{"attn_scale": 0.0884, "extras": ["capped logits"], "init": "uniform", "init_std_o": 0.0}
Each number is 500 + 25 x the weight over its row's rms, rounded and kept within 0 to 999. Layers, rows and columns count from 0. Numbers have three digits each. The size before them is the row's rms in percent of the matrix's.

# layer 2 attention query, 256x384, rms 0.0386, rows 129-194, columns 240-287
117:464528520479514486521499512476529488519526511535491487492508518548552491463535506525498554499496485462497518461492544473474421463497486565476423
123:516520503512523504518513485507519490491498477497497450544508480492522485461498485511497467429511517505532484474536492480511515478539486510472515
122:530464475487500464475501526506462486517518516480475499501507460539515493524494482530469498480470466444459502491471479466478508513514515478509466
129:538518495472529521466503495483438487517459490501520525505525469513495510454461475472520524476519509509485468512517532501480514516537505487497525
124:490506492502492479488537489467509520525533540528525516530498520511512515477487539495498507501488541496521520519491507519508465500514553505473486
125:508477476508474476522493481503478461449445513492537450487511491537512517526503537498461512485537516522521530529512540470491465474509505522466515
113:506519489515532528515512506511490474500504489484502504538436487514483544446498502478527484483486492520496450498509472482485495481504488519524442
129:547543509507507506512512470508523512514492459500489518485510510529517503433477460481508494473516483515526528470526482517537521470501517491549522
117:500483465533513517559491488472515533483499510516520502481506540462530422463539530450533495472488541485508472465500491506521520495506473472549535
126:460459488507526486464496493522469496491488503494514494442522517490482465517486499494480500422541490478502473506484484512498508520451470553498517
120:489456485501498507521448547476524510481489502485499463507511521515491522480516521513507499513480471464510452518527497470533451474491466480462517
121:476468532486531478504502517459510512463477477457508517484484560506495544486499483495493527561468503469490482528515479508499507521499553515509529
129:460505490463511509467484495553531509514516513501490491463489536503479472489490492435508481487449479488513526540519519530453497419493462517493525
126:508513489501514457499491510531507554471445506555534522510539459530521511485451497542491480480516528515512517522511458529545487534456495503471506
122:520488500516474480482520498510511481489460504464518529497531506492492489529470551488514513494521501555523486476482484492498530530511506486480531
122:478484461532506471530466481510546466477475509497505469554476503493530497475502494495490498490487557491499484526504562459500526534503516482511548
119:528513533504540470504527476481474492479519481474500479515501466509554487535536484451534520463525491500502482453453474518504487545498488479508558
118:489502473554488510503467503477545507534457430467467491491509480512496506502507508498455503484471481464486537513506475515547484497556508495509499
117:495478523485525490499512486472513484509509484465485489542468502508485512515505458486471502512455506512513453435518555544491448495486510533491456
127:482506481516488535518569469516531486518506501531477454498479500456475471496487495480519508518542526545475469487483516522465507526500461556459526
126:506527486500507491495494475470484476489530540472449537491505504478509500531528530511453537489473541493527455542488529506473508481471556500508509
121:441477519516489522495533538487479534541524493518496516508480475472525504486500508503460529499521504475516503543456501495512513520477514453531513
122:467527489444514531485507483576522456457496484461500517485500495518551488497519532500514493469509465506501546487476533518516512533534501473489484
115:519501520483505523477473529497519482492524500514471506466496483470490491461495509520476492482481478491523495529495481524481503485511488520493516
121:500500495489511499540442505494467501447519478502498530522503550525524557542485503509467459539497469502505480497494467531532557487504494489505482
123:480501490462521514495514488551478519436500533462522523528510507515526516466535517514542490491465518527478543526479537480491489485483499520486484
123:472510494463479504481507502498475550493516509501528478454548480469516505492477489522522514485504549503502465502495493464474532508496523513511479
120:508572535518476503509471523502484493506523534516539507496508561494477455548505461496522481515489481527502516531477470442535480497498463494501490
113:521442545456524520491511479519497524473521531468469501546466509495487474511478494533496529514491498438477475493514493457465477547504490494457464
119:535575493505502526528525473497460536531496497528489506532508502524501471527479491513532533501537495514534468523527489487468503493499503541474468
118:472486499509465555482520522507519500513519556468486502517476504465497487517512460489541537551504479512494496469514499530479527485502483481504477
124:543509451468519490518510470476496458512492568526492496509446479515485480493516497503526506510480502477460496495492551515496505514531520462523490
122:511495540510489457510437512515481518473488509536474497499485545505497485506489513511477500508468527480528498505545512531466536535471531499512550
118:508523538522496480475498483485521517525487525500533478548509507466478506505500458495489515519512515494518512518496516484525450505478540507482524
119:513463465535505491505461504488470496477495525550530502492487548506499518516528462470479508512467491507474525489451494469520481496516479445500516
129:446520529514485492488483529510510488528492486443565470488503481523501500506468508486538465531514482473461487504518465525539540500492497548486503
118:474474490519489528524539457494481490490525551531528502497553460470507472475458510492499519479505464508511510465519463473516529492488470505482478
123:507523463543519502480484484495502480464476499521488527485493500519501521473541525495488494491511516461506532516518555522484507488493519518535505
125:425493534487489489482505460499474481481489474504542527495498502511503507473517526487476540514499476493537496537501516492513481494478501495462477
121:539515462453472463592529522477506491518486525513468497478510491479517534526517523465505476513508483515490523524501496516536506481490495503506485
122:474556543513513530485505502502456522478515497455537493525444536500482481480470457484510497481490447536536515503542499550522491487476503501537453
125:520491476524491526488525501517531523521518530523536476500468501570491563503515530504503478491530489583508473478474502474508524493516507510541529
123:494521497531488490515501496528515467479520496447538439533524455512517542464480474503490498534488544498492538548498518476499477547517491509498511
125:495502516541496538492518480512579483513512481519549486449484456523492464484530532478530499442480476537462466549482456524495512490472512553492519
127:518518538484548511525532469465506466456478496569525480478516507538485472521496488494481505481507491489486452503483538516533490490511528488453484
126:548507527480497509517461504524442516514462471442502513490555473508463507561491528527486476514518472502520519458508456473522517481504444503489550
123:526463519523518495510521516491497503532498473532526503518511495502480542505509492505476477519532491449516470560450493516522525437512487456516532
132:496520499542525501551449517500501525514486474481499509541519466475458490512515515497502519546509501562498488499537466483484483489494504489491515
123:507537522501512511508445519505485494457479527472525520532517487465471516476521534532508502474484476525476507523537450548490521484463510489479481
122:521548490509489479502472507486509487478531492494531477506516499495523463507512525504504482539474456481520495486481517489541529484503511454503477
119:466485468505466506486546501506483473501444471524474501471540524494496505484506500496476520489478504466494539501497488463502514485469475483502528
120:556508519514503452526493531507473528476480496493501485465523490513471455489538510506506572498432491485512435535470479504499521468478512537491506
128:514519476478493479506521454464539520511536493538516492475493470538526518530555518499507497495499522521547490535488540491520520482523512538525479
111:527531517482525547531484515526490482537489490473495534498495482490495468539487508504507492535497544537556534537562516465491530512479450453501482
124:510538525488497532515517497516552491515482501528491535462490482500477466501498492494485494491530517497483483480513431503491500481492523454494505
123:462505528495522553483508532513528492483459520524490508533460527490500487501486477484493523454496510469512520502525516484533468490517454486489478
127:529551457519536479511537533534534518504489485456489521496529513535499513522557534513468468461504508514486522495483537514477509543495465516458513
118:534501522469562472459520502490464489453529485461477516517493514527435531532503479528527498501529485520496521497466520431509531500475485473476497
122:488488516484503483540486501506472509517559497496500524480473515478524479494509480492542524524493505482527505515523445452488470516483519477488491
124:460529453468517493489514519491521442505508503491529568488476541520491501470504484502519565511451512492506509508486521474492506541488509518532438
124:487484508511497504516513457524486522501486512479470526491475487499515532472533494529485485480479458478514464497556539517481534476553508511480460
122:511514473477498547494486540458524485464475495527467508485497531522507504544490548505509510488508537511464495488497511539510441484519465441476522
132:500495529520498506498438516494471502530536481507520522478499463498500513462496532497508481533517493476497507522500462539489555470536518511482473
119:477533477497510507510506512444567499490484511468501521474465502546497478506511503509459462502486539528484503523502483524497482477569545456492523
125:524507496485477530492502468537474534495487481461476510471453472520517435565451481486478520482515461480517473493536452518496495476496471518490482
116:525478513497458493513502454447475505505498503468486506516496464519520509488465449519522486479477450494485509528501515478461513447545482464510468
# layer 2 attention key, 256x384, rms 0.0385, rows 129-194, columns 240-287
119:528510520484506500496506523534511489529514496504454526481488509476533500488450465470554539519495558543558501512474458512498495499488502472503484
120:510477507515512462496495492496470513520479528546545499505533496473484488523500498544500500512494529520485535515483500491473543499496434528490490
123:484510528455515521510510510486522516485540502483485515525475530487501496495470487500514484514478514520485490477500525543483494518489516501478453
125:534513450540504499512478476546507493495519509505535516522512533464472519530513480521479486505507490546533520523498477548507468507488486488496529
118:450510502538527505486462492551486485491541481509522551494512473509456505494484497516484484532555477457518489460500516527509515507466497469514531
120:462486501481476470467512508445497464563491489532496548479467468478480496489494507519547525444485499477499490482479484522460477506463478512494472
115:528521535539517425487527503458434504507501522478559504465484463502535436513550474514519482514509515490548509546476498522499539485470491491503488
132:446479526537509421515475526529499473531498540501521494536494511502509486499477539493481482500481481495492474520509481497537471498482518464485511
124:466486536512460538482546484538495544516505491458498518510563502507505478544512505510481531535493491496467491493520503482515553522519513485506518
124:508496486503459525507500489475479511468477496514511495519458455526528496489501511496464486526507529492480520518507530493481470554495504490517491
121:541488530490494504497542464472453517535503467478495529485513481500510549542503499523532464504494464509525471504527507524529526480477491483498499
122:453506509488504505491521507495532558546521498520481511489492447521501488518499550490507470533497504525486504490509472450511538493506472509516467
123:528479478470511501517504512487513505513513492496511539522501501474470488491485527523457505515518529524536459465513500503516503491509491420522509
125:528459447492494486487520482508481472516486473490475478521503484471509487505533461453457512491467476475535449481506492506510514474516516507524541
126:470514508542506499513531480490489512565499483554502464484514499547493474465442480530504493516492444440462485520529507546505489484518499502509489
116:493488543501512502509531527524505540491489519509500534496540483494523506520494505541461545518476479484524485544534518520509491505490453482493472
118:478476518445489497506510511526497481487515487514488452508531494510479495488465486481490477453482500518476509520478493548514500488501455516481482
118:516540529455493474502515475506504493535485499523522508533493474515523471519490476472507521504487548488551480484489507509507512480480506478507496
115:478491509513536492487452515471550499495530541518508537509524517476511504526473491522531479493506474479471484513470496516480527469509479479492552
122:441520491511539469504483515462513524511526520451535480519493510479538511509483478492488488466484517481504535487485440451522489473493474449495494
129:554509491480508441499530545508531547512520464510510502486506506490514480460485470490500498449494507479526482538515468480499516453454477504515511
126:519509514490511495462508534540534505508493499495497490515505482484538483458465518440503468514473478508502467485509515542454499503476474509468492
118:481530495512504516520532513531430549516483524502494492466492531495471473461473517521525502495511505515504525476479561534472486511494512456503480
112:477497488514462441510517487515532482478507499527468506493501492504526496528506459499488466522475544537520506508490506498494527533527570542506435
121:514480514475484470486533476508514486521464524481504500473502480505504471490516506444535475514507520487498488474460498489517449508508526470503529
127:535488477507502537525507476504483495536471511489450530491491522507502492514440502546512485531530503511504502462502513523496457525445542495482550
122:517523493505529500536509519518499472475508507507503488496542503485483526532523500468462525453512488529522482481486514524502482501507513546514487
120:499520541508473504540509469475501494520468479490533518497522503558509485504472525494487512470484502456510501499492502532528482495503541520529517
112:526511514485510446488489518487510499457497498509482507525496529517488451521494511505520511520504484526519495480527534467479472464488500492502500
120:469472505488477471547516531457575480512544521534546524509464527479507503511533504465460480475482460473527509509477538481511489506501557512499498
119:477504482488509448489536495449495496491538481492482488475453527479502526539506518542471514500545523544523547500487503556535473486530533493514476
120:536496507533514489471465510548474504475487489474515479470548489508479465537507493493478493507527506524484496474486445527479533466495484521497504
114:573496490479505528506536457491471497508496494461522462508516459517488497488509513462489504478511478482529537521435517474523506473525506488521518
117:517496473510484499532518485523528495459508491519498468430478515494527462526455514510504466503504474474521510497534472472480500462542460475482525
114:502506503523494506514476477444495494522530498513468533484542469501526539508496498498495503510540526484535507476512512501470517497507479522539536
126:492475462508499489524529491513493527539495453523530538512492473483499529498498503529492478528504515509508484481478488493444504485491504465504548
117:492435496488510535475528506519470553480513462515510481508510474504547505476489521490546528527526528501484449488504497490500501540465500472502480
123:494460508532515517516507542514518554485505493517502501476471524504494477510470500479494475462526458518501548527483476454528509475498516468499500
117:473537522513541555469475503494486516505506507472471482520496483462471528476512523495483514523488493508549510523492469528537517539489530532473507
117:466519517468512510443486500517449487515496491453491466476511500497538477524468534572527464484510544484470534484506503493456478515487502550526534
126:506521511481523498512479573507489500489469493532496543505473464491511458523501503524481532540498536528521519576528528507506485509493524519488463
128:495464509504487509504501485497480491485478463483485565516507472456502498496507476467505469538534561512505506505529496499478514461471455452499465
122:546499510490503485489503499520528508530492515542483470461458522530503472494491539519497531499517509460529469526539467496500478530485526517479529
128:482478525502493483490520518499515524497504472514519521525494554527519502495475501472514490496534508446505537496471503493518477524481522489501512
120:497479491561465445481528567489537459543503488507495503502520479532526521527505497496495517487492499543470463478514492470534516488443509526527530
128:487532485483494436536504501492535521527513464509481486485506547503506503487463501482490553468500445461497510518512527475503491470516535491486466
120:509531496454482519498491498513518491478512504521503524493457466492517472453486500525520509512506493514498522496529508477504511492511483500503470
132:458520491468523529463541504514490442478533488518528498459497498439522540508505468501501521497505433527531472472510544494526489478501518542503542
124:527506486466490540496493498510461494510516484525477530479508569512484511474515535507535536451462551470505513459504539464481481521511504489483520
120:479512511463501503494496475472497531494509500456467492499488479543500535513461468510453500498507539522513549548514477502479504491489462519476510
122:525472485481545476474482478487491500538525500486475449497506518471530512457513495466465502509511514541493515473508496522543502549516474530535467
120:461529482435536494497495497481496467500510516549489469537502499509506521521480517471484491478486451488454518487521495537477459461479479499451460
117:479484539565499501521493535505503447471500503471493464503497490480470439492455510503528484469502508527480489474485468521495549508456510505496525
115:523487562527524541515488521521503461479482493521481508487503495506516515535471459455472528513502465481509510448474572509515463530475519548496492
126:497486546502497487507452495488476495499521508497498467544533463525484527499532516526509523514476482572520484470470560495530490525547484521522513
123:489546531523439481505530477439480501486518468496541485490528558572497488525479553481520510491490537518520532549469509522466513506492514481509456
124:485471508517508534514463503498469495490484500537524484564480542521538523487469484439512514489520504474484489525523463503506502482548508485506526
116:500503535521467497505496512511515502534463512474499498549491543496532527492517517473513486514547498456523494485500495497473514492487479466463512
117:492519469494549465457462509490485494507487500473511522487486525514475557520540504460522486495542506527485489476473460534499495486517518504489503
121:551484540508546482498475525445494482518504487510498467471456489490511508515529546531474507466523523523520525491501481510501479486493468520458529
124:529528468507545508532539527489493492457504499559487489533488458484501483464470505487471519518475506542522539519470453501525484512527484505547505
124:499525501442515498503522494532503485482532501493478471490497494459542517502527487554505445502481484522505490512474489498515504479472470496512524
128:490551488498538457447520550479482510459470517479515464511501484505467499497463500532505531480444481523452496504488499495508491511464501493501461
116:491515542467455457509504502515463531468534472493516545502514483466522454520548499499479543521512494527534513441501475491525512530465434522553488
123:479508521479482471510495497550503465498491474481548528499493527486512506521518513519503469526476494518496499501531529503455488536505501503522535
117:496485444528467460497538488485547502491501484504474476478492499505502560498519502470501440524540569492530535473507491501520466521500488495475485